config.toml
bias = "none"
init = "normal"
beta1 = 0.95
beta2 = 0.99
max_grad_norm = 1.0
schedule = "wsd"
final_lr_fraction = 0.0
train_tokens = 105600000
max_steps = 9288
dataset = "wikipedia_en"
Each number is 128 + 24 x the weight over its row's rms, rounded and kept within 0 to 255. Layers, rows and columns count from 0. The size above them is the row's rms in percent of the matrix's.

# layer 5 MLP up, 512x256, rms 0.0965, rows 277-329, columns 128-191
size [ 90 105 102 106  90 101 104 124 120 118 104 109  91 110  97  93 109  95 104 106 108  89 118 104  88  91  96  91 120 106  95 112  98 110 104  94  91 112  92  99  97  94 100  90  87  78 106 101  94 111 109  98  94]
[[149 108 127  71 130  84 145 136 144 137 110  96 127 171 157 136 102 106 110 131 170 116 131 132 110 167 162 153  89 111 163 110 147 121 145 130  89 100 162  89 120  72 129 139 127 141 130 155 165 164 111 113 131 106 114 142  92 140 126 144  75 129  94 142]
 [ 97 130 119 146 154 146 170 134 133 107 132 128 135 150 102 116  82 132  79  89 114 164 160 110 122 132 137 186 159 138 145 143 128 121 147 145 117 104 123  93 106 100 114 120  88 133 105 113 131 162 118 140 118 128 115 113 109 107 144 125 132 104 151 201]
 [142 158 106 110 116  95 171 116 163 127 158 128 143 179 125 150 131 129 132 102 140 137 138 154 137 123 110 114 125 117 123 104 104 134 152 118  84 131 120  78 112 162  87 115 129 131 132 148 110 117  84 123 152 149 148 149 136 144 101 116 129 135 117 130]
 [139 127 125 127 105 130 146 128 126 141  79 126  99 211 138 126 111 131 116 148 118 155 140 139 128 163 138 103 158 159 179 116 126 139 121 158  82 139 131  79 141 110  93 110 100 137 133 124 112 133 145 108 121 145 121 157 152 128  99 129 139 115 123 124]
 [106  58 126 125 132 145  98 109 172 145 168 165 159 168 158 163 123 106 101 108 190  75 150 104 148 150 145 155 124 101 150 150 159  93 120  84 144 149 153 129  94 107  89 144  94 146 147 166 121 114 157 125  97  72 114 106 119 149 135 119 109 133 131 121]
 [136 158 135  79 132 111 172 114 141 129 161 154 116  77  75 147 132 134  99 132 126 101 151 113 140 186 140 164 132 140 142 130 125 132  94 110 109 145 100 131 120 136 179 152 155 148 174 141 135 148 139 144 157 117 169 132  92 137 139 133 126 117 128 121]
 [126 165 113 131 137 111 170 117 141 143 150 135 103 149 133 152 126 126 120 129 126 123 158 116 144 117 163 176 111 130  98  78 171 107  98 156 103 143 138 105 100 109 123 105  95 103 134 110 110 104 149 135 127  99  98 125  93 125 172 107  68 131 137 139]
 [112 181 112 126 120 119 148 128 134 112  89 105 159 168  99 132  82 150 100  88 146 134 116 145 127 101 124 110 128 144 163 102 134 115 125 134 115  83  86 136 103 163 135 122 154  89 103 106 120 115 165 124 104 118 133 108  79 149 107 104  67 119 152 166]
 [ 99 125  96 118  78 132 116 130 125 156 124 139 150 143 165 108 118 134 106 141 116 115 159 119 162 117 122 145 111 151  86  98 128 136 141 162  57 137 159 114 136 131 136  90 154 151 125 145 118 139 124  85 151 141 105 120 119 161 160 154 129 158 133 121]
 [131 101 108 114 156 183 152 101 144 112 126 143  98 192 147  99 100 130 133 145 132 125 167 113 118 152 117 109 106 118 127 107 149 113 146 103 116 134 117 123 168 141 129 127 122 142 122 143 157 114 122 101 158 108 175 121 119 153 109 125 135 136 119 138]
 [101 154 112  98 110  73 127 117 134 119 116 131 109  94 116 141 104 107 131 147 128 162 134 150 155 119  82 124 152 130 135 128 102 139 126 109 128 155 117 136 113 134 160  85 110 120  46 108 121  65  80 121  90 145 150 131 116 148  67 127 146 108 117 144]
 [142 114  74 127 151 138 103 162 132 129 144 116 160 146  96 132 107 116 133 131 132 118 153 127 155 151 141 118 142 153 171 161 109 117 170 147 126 108 117  90 120  94  85 105 143 111 141 104 111 105 117  87  76 145 132 116 178 133 111  98 151  97  74 115]
 [145 153 136 153 141 124 121 130 155 155 165  88 121 130 137 187 126 110 135 191 114 163 130 131 199 145 151 104 102 140 107 124  93 126 147 133 160 149 120 128 123 112 148 144 119 129 131 117 143 125  78 123 101 137 111 146  93 108 116 118 104 118 121 162]
 [128 117 130 132 120 141 128 103 112 143 172 147 141 147 131 131 107 108  76 112 135 144 132 135  95 147 148 142 163  91 157 139 176  63 181 166 121 162  92 108 112 104 116 108 142 156  93 113 137 108 132 144 130 111 153 118  84 107 126  95 148 146 118 135]
 [120 161 116  86 126 134 153 141 155 107 156 168 157 146 119 146  77 154 117  99 134 138 148 127 104 147 122 139 155 141 128 134  82 109 103  87 142 167 156 157 114 169  77 106 120 121  93 120 123 115  84 148 120 133 164 138  61 139 133  99  82 142 108 159]
 [116 101 132 147 126 145 185 146 138 176 168 162 112 145 134 136 115 113 106 145 142 131 184 148 146  88 127 144 146 141 107 134 110 136 134 125  90 132 107  74 111 161  95 141 145  83  98 145 115 138 114 136  88 107 155 124 133 103 145 124 134 166  98 169]
 [106 131  71 115 127 173 110 122 109 153 152 119 109 162 100 118 149 144 127 140 127 160 126 113 108 125  98 153 123 116 127 118 125 143 125 128 112 148 136 119 101 169 135 112 116  94 122 101 131 148 131 113  95 127 150  98 153 166 141 156 110 108 102 175]
 [107 144 103  97 150 128 203 125 136 167 121 127 113 129 126 121 119 140 107 124 139 142 125 147 166 116 135 113 135 122 152 105 106 125 120  99 102 148 119 135 107 149 140 124 156 144  94 115 152 112 110 144  72 115 168 126  94  96 100 114 120  86 143 146]
 [113  89 111 140 105 103 103 150 119 125 122 188 116 125 141 102 134 114 116 138 143 123 166 117 119 149 182 117 169 136 125 127 102 122 149 106 108 144 108  82 107 129 117  46 110 132 108 143 154 149 115 144 121 131 145 156 131 115 107 116 118 162 111 105]
 [119 160 100 170 143  93 151 142 146 137 156 130 129 125 114 137 114 129 129  87 117 138 136 132 125 125 136 127 167  88 139 131 158 126 115 158 113 131 132 122 115 119 136 142 113 111 132 131 150 142 158 116  89 119 111 126 134 144 148 107 130 126 135 112]
 [128 144 124 104 107 164 149 155 143 137 134  95 138 141  89 106 101 115  88 158 183 180 144  92 181 134 118 124 120 173  94 110 123 105 127 122 113 150 147  82  79 107  75 124 121 104  90 155 140 169 154 119 109 169 139 110 138 141 113 141 143 146 135 153]
 [107 124 127 183 129 116 111 127 143 144 106 144 126 110 129 107 110 121 102 118 147 134 134 132 134 130 125 138  74  93 119 118 140  96 138 147  67 104 108 105 133 149 105  89  82  65 112 127 150  88 131 111 111 117 129 120  93 152 128 130 104 101 116 139]
 [131 150 111 124 137 120 132  80 145 121 153 127 127 136  65 110 120 144  87 160 143 166  99 107 133 176 102 141 142 166  97 139 171 111 105 137 105  90 101 115 152 140 146 122  65 151 109 106 167 100 120  84 142 120 141 149 149 165  99  92 117 113 109 172]
 [148 142  97 128 117 121 174 156 154 131 152 125 137 147 143 168 139 122 121 157 150 139 146 107 138 113 168 111 145 126 117 107 143  98 125 123 105 150 104 123  84  93 107 129  97 139  87 155 131 112 136 152 106 105 167 139 152  74 102 110 134 161  76 122]
 [119 163 124 126 141 113 162 127 122 143 136 133 129 117 115 143 111 174 117 136 123 147 134 156 126 134 133 102 152 120 108 162 111 125 133 138  65 121  64  83 110 125 123 141 136  81 131 126 167 158  57 134 145 128 171 126 118 158 148 109 175 131  89 138]
 [128 127 126 173 150  93 152  89 158 114 167 164 122 153 136 113 108  89 116  99 123 115 122 130 101 112 141 166 123 123 169 120 128 137  94 122 111 131 143 150 148 124 131 124  97 112 135 156 147 131 149 128  64 131 138 138 135 135 132 118 116 177 114 136]
 [114 142 136 114 122 114 146 107 141 133 150 139 160  98 126 128 125 134 104 120 122 149 181 160 125 172 133 151 138 143 114 133  93 147 177 147  87 134 100 121 103  89  95 122 118 103 133 128 117 139 101 128  89  91 151 100  91 136 110 136 161 161 108 136]
 [130 112 111  81 161 152 113 170 147 121  79 132 133 141 144 113 117 151  98 130 144 106 180 115 136 133 150 139  87 127 118 145 119 101 149 147  68 102 115  95 170 128  66 112 156  98 142 135 147  91 147 121 119  67 146 110 162 117 111 147 124 149 106 149]
 [112 129  94 112  71 145  75 157 141 117 128 115 129 126  86 138 115 149 129 120 138 124 152 149 121 124 139 139 144 137 152 132 147  80 150 140 129 139 142  82 106  97 109 105 135  91 118 162 132 135 111  69  81  98 118 110 182 142 134 164 112 138 135 153]
 [142 121 102 136 112 151 115 102 160 142 121 136 150 124 168 111 148 166  92 106 116 126 138  96 145 154 147 133 156  99 116 141 169 105 109 165 127 118 141 171 136 112 138 114 132 153 123 152 144 173 120  89 136  84 100 119  69 191 131 161 159 136 138 124]
 [136 108 105 106 130 149 149 126 153 166 173 134 149 118 113 119 130 140 102  92 142 102  90 116 150 146 146 101 133 105 154 149 123 140 112 112 104 162 121 153  96 125 162  88 132 140 103 114 178 162 141 152 129 135 141 140 147 158 122 119 149 129 138 156]
 [ 76 102 118 165 108  68 137 154 144 102 115 129 116 136 128 136 112 114  94 125 152 104 151  98 142  90  90 111 129 116 100 141  88 122 131  83 122 132 102  79  98 133 161 133 117 108 124 125 117 127  75 133 148 116 114 129  96 175  87 146 122 155 173 157]
 [121 162 116 142 144 110 134 109 118 146 191 108  94 173 127 148 146 116 101 122 163  90 147 133 177 165 151 113 179 113 111 156 132 143 124  97 121 133 145 146 180  95 115 150 127 153 135 143 128 159 114 143  98 128 125 121  89 103 133  95 133 120 141 123]
 [112 179 118 105 113 106 112 105 117 110 163 121  98 177 111 141 144 164 107  98 156  98 129  61 106 160 141 153 135 116 124 122 160  98 132 141  95 111 114 107 121 117 150  98 105 178 125 109 124 108 128 110 117  99 142 119 118 157 117 102 117 116 134 131]
 [ 83 102  97  86 104 102 136 128 139 102 164  98 136 153 115 124 121 118 116 131 150 134 156  92 112  69 106 139 156 170 142  85 142 114 142 122 145 174  86 127 118 141 112 146 147  81 105 148 139 103 144 152 126  98 175 154 164 146 110 131 128  91 157 155]
 [117 144 130 138 135  68 151 125 107 160 139 152 127 156 133 142 136 107  69 126 193 125 147 100 102 130 127 148 149  79 128 135 141  88 116 113  92 143 124  92 122 112 108 132  75 150 126 152 129  59 131 113 108 107 147  99  86 160 149 129 110 149  95 142]
 [152 134 129 138 148 112 171 139 140 104 151 101 120 148 156 156 116 134  74 144 139 100 149 105  90 127 152 125 141 176 128 163 118 133 152 121 141 142 140  78 139 139 114 116 105 117 142 147 139 115 132 119 124 134 143 139 152 107 106 116 126  79 141  98]
 [ 74 105  79 115  90 120 139 135 129 153 151 143 111 138 114 123 130 115 128 119 152 135 137 121 118 131 143 115 149 163 151 130 141 103 169 150 132 120 137 103 144 129 111 163  92 124  96 113 108 160 103 124 128 174 157 123 108 138 145 187 161 104  61 149]
 [139 127 125  90 114 121 169 105 164 154 120 111 156 143  74 141 106 150 116  89 131 118 146  95 135 181 108 148 111 155 122 134 137  92 158 115 123 130 121 150 109 130 107 150 132 150  97 122 140  88 106 107 133 125 161 141 146 129 147 156 117 128 138 158]
 [111 136 125 160 127 156 141 165 131 120  84  96 170 122 119 156  97  99 107 139 180 147 112 132 116 130 162 114 119 105 125 110 150 101 160 132 140 149 108 134  97 138 143 119 110 143 105 136 131  92  99 137  99 110 149 161  83  68 127 154 151  92 165 136]
 [158 142 141 151  95 114 160  87 150 171 161 138 136 144 122 133  99 159 110 168 134 148 139 100 112 137 141 131 120 121 127 119 111 123 138 123 109 139 119 144 131 166 115 142 131  91 102 108 136 115  94 163 110 127 126 169 112 101 123 137  95 116  73 145]
 [101 120  90 167 143 153 137 126 163 110 176 174 167 117 163 157 128 154 131 139 117 135 127 120 201 102 125 126 125 130 115 106 133 118 131 153 140 139 159 132 160 126 109 133 101 128 147 130 148 154 135 152 151 109  97 108 129 102 132 146 137 171 104 134]
 [ 91 172 101  81 126  98 170 118 149 149 116 137 152 142 129  94 106 130 123  95 127 154 142 125 119 121 114 118 100 124 142  93 110 148  74 113 140  68 110 129 157 159 111 142 103 157  95 106 158 141 132  85 149 138 170 139 116 139 156 144 165 146 107 135]
 [ 97  83 128 105 136 111 148  76 170 142 137 143 119 145 162 164 150  81  85 148 158  82 152 137 170 146 131 104 163 129 106 173 125  91 124 124 124 145 155 118  70 134  83 111 142 149 105 137 120 131 116 132  75 123 128 129 114 169 128 100 159 156 155 144]
 [135 124 119 129 166 148 115 122 112 127 136 161  93  92 145 102 132  95 129 139 142 119 128 120 141  93 143 148 147 129  77 107 130 115 159 178 101 177 135  83 126 133 126  93 101 167 142 175 144 118 123 124  88  67 144 135 114 157 141 129 126 141 177 102]
 [141 143  96 124 144 131 136 158 177 138 115 116 138 163 141 133  97 124 124 173 183 148 150 110 140 126 117 123 126 130 108 108 130 140 118 106 129 149 138 113 130 122 120 131 120 118 124 145 131 136 109 149 108 155 123 178 153 143 154 109 105 103 106 131]
 [ 88 120 119  79 140 147 138 149 145 129 129 125 102 159 137 143 112 143  74  84 150  99 125 107 127 119  95 109  91 106 156 143 129 135 122 105 129 144  96  94 143 142 106 101 162 125 119 131 158 102  78 146 122  98 127 174 139 175 160 130 118  97 121 167]
 [107 153  99 140 100 156 116 120 177 129 166 123 128 134  73 147  97 126 138 110 124 117 115 136 120 167 138 139 104 108 179 148 141 130 168  99 126 116 128 147 120 134 114 130 116 119 148 118  99 118 153  93  81  88 134 113 165 129 136 134 122 174 135 136]
 [ 89 126 105 127  69 128 160 138 122 167 116 125 117 145 133 127 151  84  97 104 101 109 160 104 122 108 145 125 118 134 146 134 145 113 128 129 125 138 118 181 104  89  71 114 112 141 121 101 129 124 135 120  82  72 119 116 101 122 131 110 141 117 139 136]
 [117 162  76 114 109 101 147 147 120 144 117 140 142 103 105 132 168 120 130 104 112  99 134  88 141 141 114 162 130 159 139  68 140 131 130 201 128 111 101  86 126 129  79 117 145 110 139 156 173 109 102 120 114 137 167 124  92 154 135 139  59 156 141 159]
 [ 90 128 109 119 142 130 100  99 112  84 112 157 138 116 141  82 133 131  93 147 120 123 101 113 144 126 118 182 180 139 163 143 144 132 103 146  90 152  91 134 151 136  98  81 131 135 160 107 132 108 129 128 107  80 159 131 139 157 133 127 122 119 136 170]
 [129 129 102  96 114  92 128 177  86 164 157 166 127 148 107  76 157 129  93 131 149 119 139 110 162 180 142 158 153  91 172  99 135 128 102 129 172 113 133  64 115  85 125 125  88 134 112 188 210 151 162 132 140 143 127 121 135 172 131 100 129 100 121 123]
 [118 105 116 120 138 133 136 147 129 158 104 161 104 177 168 143 118  87 124 158 185 150 124 124 117 114 150 140 135 100 131 106 113  79 158 116 103 160 124  71  88 167 131 125 128 122  86 167 144 144 102 164  76 117 150 154 115 160 143 105 113 139 159 146]]
# layer 5 MLP down (transposed), 512x256, rms 0.0881, rows 277-328, columns 128-191
size [ 96 104 101 104  94 102 102 112 114 111 104 108  98 106 100  96 106  97 102 106 111  93 113 102  91  98 100  96 114 106  91 113 100 106 105  96  95 107  96  97 100  97 101  95  89  85 110 103  95 107  99 106]
[[130 134 220 136 107 136 116 111 122 130 122 114 139 155 121 102  90 170 159  86 115  97 123 107 135 112 122 105 141 131 114 106 134 111 161 183 108 104 109 121 164 148 137 124 155 180 106 119 107 114 137 115 117 146 125 158 162 134 139 159 110 124 152 117]
 [118 130 147 105 139 114 100 135  90 141 133 129 146  88  95 154 164 146 128  97 102 159 151 126 105 120 101 147 115 100  44 160 127 133 139  99 121 122 129  97 145 122 126 140 118  87 127 112  95 149 169  95 132 117  91  99 144 102 151 114 137 115 134 137]
 [134 186 141 163 146 140 125 112 116 147 129 141  84 116 137 133 127 145 165 123 113 129 141 168 160  77  86 132 123 148 106 117 118 152  97 126 130  82 120 117 145 187 105 122 112 107 127 116  99 129 105 119  81 132 115  91 148 100 115  92  73 139 146  95]
 [132 176 130 155 127  99  94 115 179 128 112 161 124  96 107 114  81 144 115 143 108 107 149 102 141 119 100 133 132  96 135 137 149 124 120 108 122 111 121  58 149 134 149 114 104  89 147 148 126 104 167 141 153 114 155 117 142 148 143 129 173  91  71 160]
 [143 133 224 150  97 163 149 147 118 135 183 159 159 112 154  92 135 124 158 121 108 123 112 119 135 140 131 131 124 121 149 138 152 164 127 110 140 121 138 144 123 142 125 172 138 147 182 117 178  69 113 120 153 163 146 160 145 135 136 137 100 132 111  79]
 [138 113 208 161 148 136 133 126 123 132 124 135 114 140  61 119  72 144 188 147 138 132 114 108 136 126 174 117 133 162 176 156 176 161 134 144 105 156 113 127 118 125 146 133 104 158 101 131 123 114 111 151 169 100 128 105 135 163 115 111 145 130 141  80]
 [148 120 109 110 119 170 182  79 147  78  96 136 129 165 147 145 154 125 140 127 111  78 140 139 129 143 134 169 147 131  84 141 123 142 101 104 149  80  96 118 123 129 159  85 150  94 151  98 136 129 104 104 162  91 182 131 123 125 125 118 146 139 130 120]
 [104 132  85 134  99 121 143 126  77 122  78 116 154 138 123 117 119 185 109 155 149 171 103 101  95 146 145 117 147 153 134 142 148 176 156 151 158  83 146 103 148 123 133 143 163 141 120  95 144 128 150 152 157 139  94 128 108 142 130  95  70 111 171 162]
 [112 120  81 139 132 129 115 134 137 133 104 141 126 109 119 123 167 160 195  68 113 116 128 127 131 116 152 144 146 144 119  94  68 155 126 155  62 133 156 115 161 125 139 164 146 132 122 106  81 111 144 118 166 129 107 116 109 106 151 125 116  91 107 133]
 [119 100  70 106 134 144 129  93 109 118 180 170 109 114 110 113  99 119 213 142 102 114 113 133 142 147 139 119 141 153 142 142 107 116 111 111  88 146 134 140 130 126 160  90 132 122 135 117 126 132 106 139 119 111 152 154 112 145 116 126 107 132 123 159]
 [116 115  97 134 133 112 135  97 129 122 130 123 104  80 137 142 105 110 213 166 156 102 143 171 132 125  93 102 137 158 112 120 147 128 140 137 156 143 178 123 127 148 123 113 146 128 104  95 104 122 123 159 111 132 121  85 125 126 110 132 134 140 123 111]
 [127 115  71 111 102 182 127  82 135 124 120 151  74  91 159 127 129 139 255 129 132 134 130 175  93 149 134 142 144 150 121  99 103 172 134 124 146 141  98 154 106 137 141 158 112 148  87 145 146  90 104 119 112 127 115 128 134 144 118 143 158 130 120 125]
 [143 144 255 105 109 119 118 127 139 135 114 127 136 136 131 105 128 150 137 125 118 135 137 104 136 125 108 145 132 158 148 114 141 167 109 152  91 113 135 124 106 121 140 117 110  72  92 134 147 162 130 132 118 129 127 121 129 103 113 123  96 157 125 190]
 [122 152 150 145 124 172 124 104 106 163 167 125 150 143 133 131 122 111  58 109 110 127 114 149 132 125 152 131 106 130  91 136 103  84 158 141  71 115 144 126 130 127 156 106 126 148 107 104  96 139 128 145 164 163 139 201 133  98 142 114 165 131 101 129]
 [143 133 147 129 136 142 118  90 118 115 126 156 112 104 155 147 124 138 180  92 133 117 136 149 142 135 140  64 137 130 109  88 141 163 143 151 154 160 116 106 169 170 103 106 155 132  99 112  91 124 146 112 132 127 152 149 139 137  99 152 142 119 119 111]
 [141 116 164 136 153 129 109 123  82 152 140 142  96 109 150 117 126 135  85 148 119 108 167 117 139  99 100 132 123 165 134 124 111 118 127 129 123 144  94 128 135 148 146  80 111 140 126 104 127 158 124 156 128 101 103 112 151  64 128  90  85 114 106 156]
 [113  99 173 141 115 137 144 106 161 140 136  92 116 122 118 156 140 119 249 116 122 172 108 128 123 126 128 164 168  83 131 123 126 133 167 110 118 144 106 126 127  94 133 132 142 169 192 132 128 156 143 140 157 124 147 129 137 101 159 166 150 136 136 154]
 [114 127 156 142 158 113 129 184 143 100 140 141 129 163 162 166 104 110 129 139 122  70 134 103 127 147 140 162 122 169 105 125 145 112 185  90 123 149 137 104 140 103 124  95 127  77 133 155 123 128  98 114 113 123 120 127 160 137 135 124 119 109 125 173]
 [110 152  83 121 102 143 118 125 164 121 122 119 126 141 127 116 142 146 229 148 141 140 123 124  80  76 102 143 142 169 137  93 146 116  77 117 122 177 132 112 123 121 128 153 123 164 176 137  98 141 105 156 122 139 111 122 130 160 136 117  93 152 147  93]
 [114 142 162 134 117 126 139 149  95 150 121 107  90 149 118  78 118 142  93 107 109 150 145 133 129 122 123 179 114 121 173 134  91 118 144 115 147 105 102 120 129  86 154 150 142 118 119 138  85 131 117  86 128 123 162 118 105 137 153 124 145 129 131 154]
 [144 128 137  90  93 167 131 112 107 147 157  63 120 143 132 115 129 132 122 131  79 105 121 109 150 157 115 139 107 167 138 118  98 115 101 139 108 127 141  96 120  95 121 137  90 130  66 116 109 145 134 137 128 152 141 105 146  95 153 120 138 129 145 141]
 [131 104 198 135 139 102 120 117 127 121 106 155 101 118 137 129  84 133 234 148 130 117 121 122 139 133 110 159 160 129 107 171 129  89 152 128 166 172  96 178 130 116 139 121 158 121 102 115  93  88 119 136 102 146 162 151 164 114  88 105 126 121 107  89]
 [131 118 150 124 113 118 140  70  97 123 150 112 141 120 107  95 117 155 106 146 123 128 129 131 109 168  98 154 137 155 126 118 163 133 107 116 103  29 152 129 137 144 103 185 148 166 121 113  93 123 123 142 129 126 127 120 145 147 149 106 151 174 164 132]
 [102 123 143 120 189 162 159 125 131 126 152 108 129 124 113 116  91 136 119 120 122 149 150 169 119 117 119 155 160 148 127  97 104 109 120 147 103 113 133 124 107 119  86 115 165 116 162 144  93 139 178 183 121 118  85 128 102 102 146 133  79 118 192 120]
 [113 149 150 113 171 160 113 104  85 121 130 143 193 106 154 139 126 138  92 125  92 156  99 146 163 109 106 134 131 110 133 129  78 152 136  96  98 101 169 125  96 149 123 110 137 117 115 151 145 121  95  86  94 104  87 102 116 139 122  99 153 127 109 109]
 [ 96 157 195 123 111 129 127 137 113 106 136 121 111 111 138 124  96 120 215 120  84  88  94 126 121 111 151 103 166 120 142 159 111 142  94 130 129 153 173 113 161 151 118 104 116  82 119 159 136 121 139 120 146 133 112 154 169  84 147 140 142 149 147  73]
 [147 163 202 106 130 143 117 149 112 137 146 166 161 151 144  67 117 129  95 137 134 122 162 160 111 119 124 172  96 147 158 144 110 149 131 152 140 128 158 126 104 105  78 143 160 162 154 100  98 134 125 142 124 108 145 102 126 107  99  88 117 144 146 148]
 [136 138 227 135  96 129 146 133 138 146  92 117 162 121  99 156 117 123  69 151  93 134 136 133 123 132 145 104 131 117 154 176 114  82 129 134 122 123 147 103 104 134 147 119 155 119 153  88 159  99 104 153 141 132 104 119 119 109  94 127 120 165 130 121]
 [127 121  71 125 155 182 138 138 124 175 122 103 147 140 121 130 111 130 199 139 111 122 143 128 117 128  94 113 152 141  91 167 157 141 126 118 123 106  97 140 125 171 124  90 170 132  76 110 153  95 112 133 114 150 100 148 132 113 114 151 112 170 157 140]
 [133 146 136 162 133 140 147 127 117 112 127  97 121 138 178 147 122 108 174  83 158  96  75 144 133 119 136 168 110 131  91 117 103 144 127 100 114 148 130 164 106 124 146 133 132 155 118 107 106 150 147 170  96 131 109 116  87 143 143 144 119 136 177  96]
 [ 92 124 104 139 158 111 134 136 152 104 126 111 134  80 115 144  87 102 130 134 143 144  55 108 132 146 142 152 159 164 146 124 112 124 136 108 140 110 106  85 140 153 111  95 119 113 150 159 169 182 143 163 141 148 115 159 101 125 138 141 123 145 102 131]
 [142 142 144 172 149 119 157 174 106 165  76 125 138 137 101  81 159 135 166 118  97 152 120 119 143  88 133 119 152 133  92 131 148 145 118  82 141  82 126  97 128 121 151 132  93 114 107 135 113 117  89 125 113 117  89 132 124 137 120 158 114 106 184 146]
 [135 124 224 113 166 161 124 111 109  80 123  88 143 103 117 125 137 137 180 111 167 152 108 168 113 124 136  99 144 138 168 114  94 136 158  89 151 156 139 145 117  88  98 135 136 160 120 100 177 118 136 180 147  97  86 116 106 122 136 118 114 173 159   4]
 [ 98 102 111  92 125  73 158 135 124  96 143 141 102 131 135 129 170 150 110  92 156 131 114 103 101 102 130 127 117 146 121  86 133 141  90 131 109 141 147 102 117  90 149 111 141 130 168 117 104 119 121  92 106  86 115 138 144 150 153 131 154 116 164  95]
 [113 154 119 138 110 127 106 142 160 129 140 122 135  97 136 114 122 163 150 170 171 113 125 154 130 113 112  93 138 100 112 114 106  83 136 120 152 113 112 143 125 112 107 146 125 177 151 149 129 162 156 151 109 131 110 103 100 100 115  90  74 140 121  67]
 [118 136 203 151 129 139 134 142 109 172 137 138 129 122 158 162 151 114 123 150 109 117 148 125 145 100 109 147 108 162 109 138 125 137 131 103 157 134 104 157 124 103 112 136 115 114  92 108 148  83 151 132 134 134 163 164 125  85 100 157 139  89 125 138]
 [179 148 168 132 126 167 131 118 128 121 114 162 140 126 128 160  98 133 150 138 111 136 105 159 139 104 102 128 197 131  80 129 146 154  71 120 117 151 124 107 128 154 142 177 113 129 230 126  95 166 163 112 175 111  98 131  98 118 111  92  94 134 142  94]
 [ 75  80 110 152 141 112 146 146 141 142 132  99  94 162 151 124 148 107 147  88 121 111 107 135 139 121 157 117 141 114 157 137 131 111 182 123 127 134 122 123 144 132 109 169  88 159 131 157 105 164  85 129 134 141  91 123 121 146 147 134 190 112 114 119]
 [133  95 227 141 139 128 142 103 122  97 124 143 108 155 111 122 124 115 153  99 155 148 137 147  99  97 131 106 116 174 125 117 100  69 126 106 131 138 146 107 135 169 136 135 133 162 133 136 157 120  93 132 105  98 128  68 108 129 136 145 202 127 107 141]
 [157 126 187 116  86 142 164 151 101  92 146  97 125 142 114 128 130  99 166 134 119 145 120 109 104 139 119 129 153 142 131 157 118 150 166 125 110 126 136 123 114 130 127  77 183 105 129 126 159  91 144 124 123 115 177 161 145 130 119 133 135 122 158  15]
 [140 103 231 103 146 133 103 134 112 143 142 149 117 165 131 124 130 143 108 111 147 126 123 138 135 171 120 151  91 109 102 123 121 115 159 131 154  88 128 157 142 164 141 119 149 156 102 126 165 119 122 141  78 128 154 130  96 110  93 118 156 106 110 140]
 [115 170 108 150 136 130 146 137 140  72 120  96 121 132 110 147 133 147 135 133 105 137 139 128  94 109 122 126 149 142 157 116 139 152 162 145  97 137 121 101 153 191 104 161 153 128 152 112 139 116 109 132 157 142 116 130 123 140 136 149 107 135 136 138]
 [143 153 169 167 146 106 101 173 116 189 135 100 193 135 128 106 122 124  62 146 168 181  86  99 156 174 120  88 103 135 189 139 130 134 164 104 124 138 118 130 136 118 129 106 126 151 140 128 120 160 111 149 129 127  92 124 114 160 133 159 122 104 164  98]
 [157 124 255 125 140 168 130 144 111 134 110 138 112 144 154  98 159 151 114 152  92 112 109 146 117 116 106 154 132 111 116 153 128 148 122 136 145 102  96 122 100 102 104 135 171 136 114 120 112 136 150 145 155 140 126 131 152 114 106 113  98 134 154 127]
 [143 152 155 125 137 126 129 144 127 124 128 114 144 134 145 137 148 117 162 120 139 159 116 130  72 135 150 126 147 121 149 158 143 141 150  88 117 129 118 127 113  79 120 147 152 114 114 143  86  95 122 135 146 135 143 132 100 141 117 149 152 141 108  89]
 [144 127 163 144 115 142 171 136 106 121 164 101 141 121 173 120 146 139 194 136 113 138  99 148  98 165 167 169 157  90 173 145 136  94 150 132 122  91 114 110 116  66 134 121 108 115 113 134 133 136 143 122 142 110 148 105 104 129 140 166 159 121 139 110]
 [156 104  95 148  94 136 149 129 110 110 126 152 140 133 172 165 121 137 127 142 130 104  99 147 164  99 129 131 147 103 143 130 105 134 117 152 146  93 112 106  95  99  99 153 157 129  82  84  88 117 131 149 155 129 103 131 107 143 100  95 117 124 169 101]
 [100 104  73 143 128 145 157 110 157 126 127 120 116 140 128 166 144 131 230  92  88  88 148 105 123 112 129 152 141  89 107 161 149  76 147 125 141 102 158 113 113 179 119 160 140 113 143 133 143 134 129 168 133 115 120 136 157  77 107 144 146 139 161 121]
 [ 89 119 139 102 157 157 105 139 111 110 139 152 150 109 106 138 142 129 159 116 127 109 144 108 155 113 123 124 138 198 115 143 103 153 162 177 110 146 149 106 136 106 140 124 127  96 123 124 109 139 119 135 149 135 103 170 167 103 131 125 150 150 124 109]
 [141 155 142 135 143 150 131 108  80 150 135 105 111 119 118 159 130 119 172 120 147  92 113 141 164 133  78 108 133 134 163 111 122 123 135 148 133 149  89 164 145 177 100 146 157 144 130 153 122 148 101 177 128 128 160 118 142 107  93 101 132 154 148 100]
 [108 155 150 143 116 185 147 126  98 149 116 135 134 160 116 114 143 139 122 137 152  46  90 164 134 103 133 160 113 145 126 174 101 114 118 117 139 111 149 152 148 168 152  99 112  99  93 100 108 107 150 148 149 124 116  76 146  87 111  88 158 120 141 126]
 [144 111  89 101 140 132 119 160 162 110 160 118 136 121 163 149 134  99 149 136 108 138 136 143 132 147 138 109 124  68 116 100 120  92 122 114  99  83 117 141 132 105  96 131 117 101 116 118 120 132 139  90 166 107 116 133 110  94 143  53 118 111 126  56]]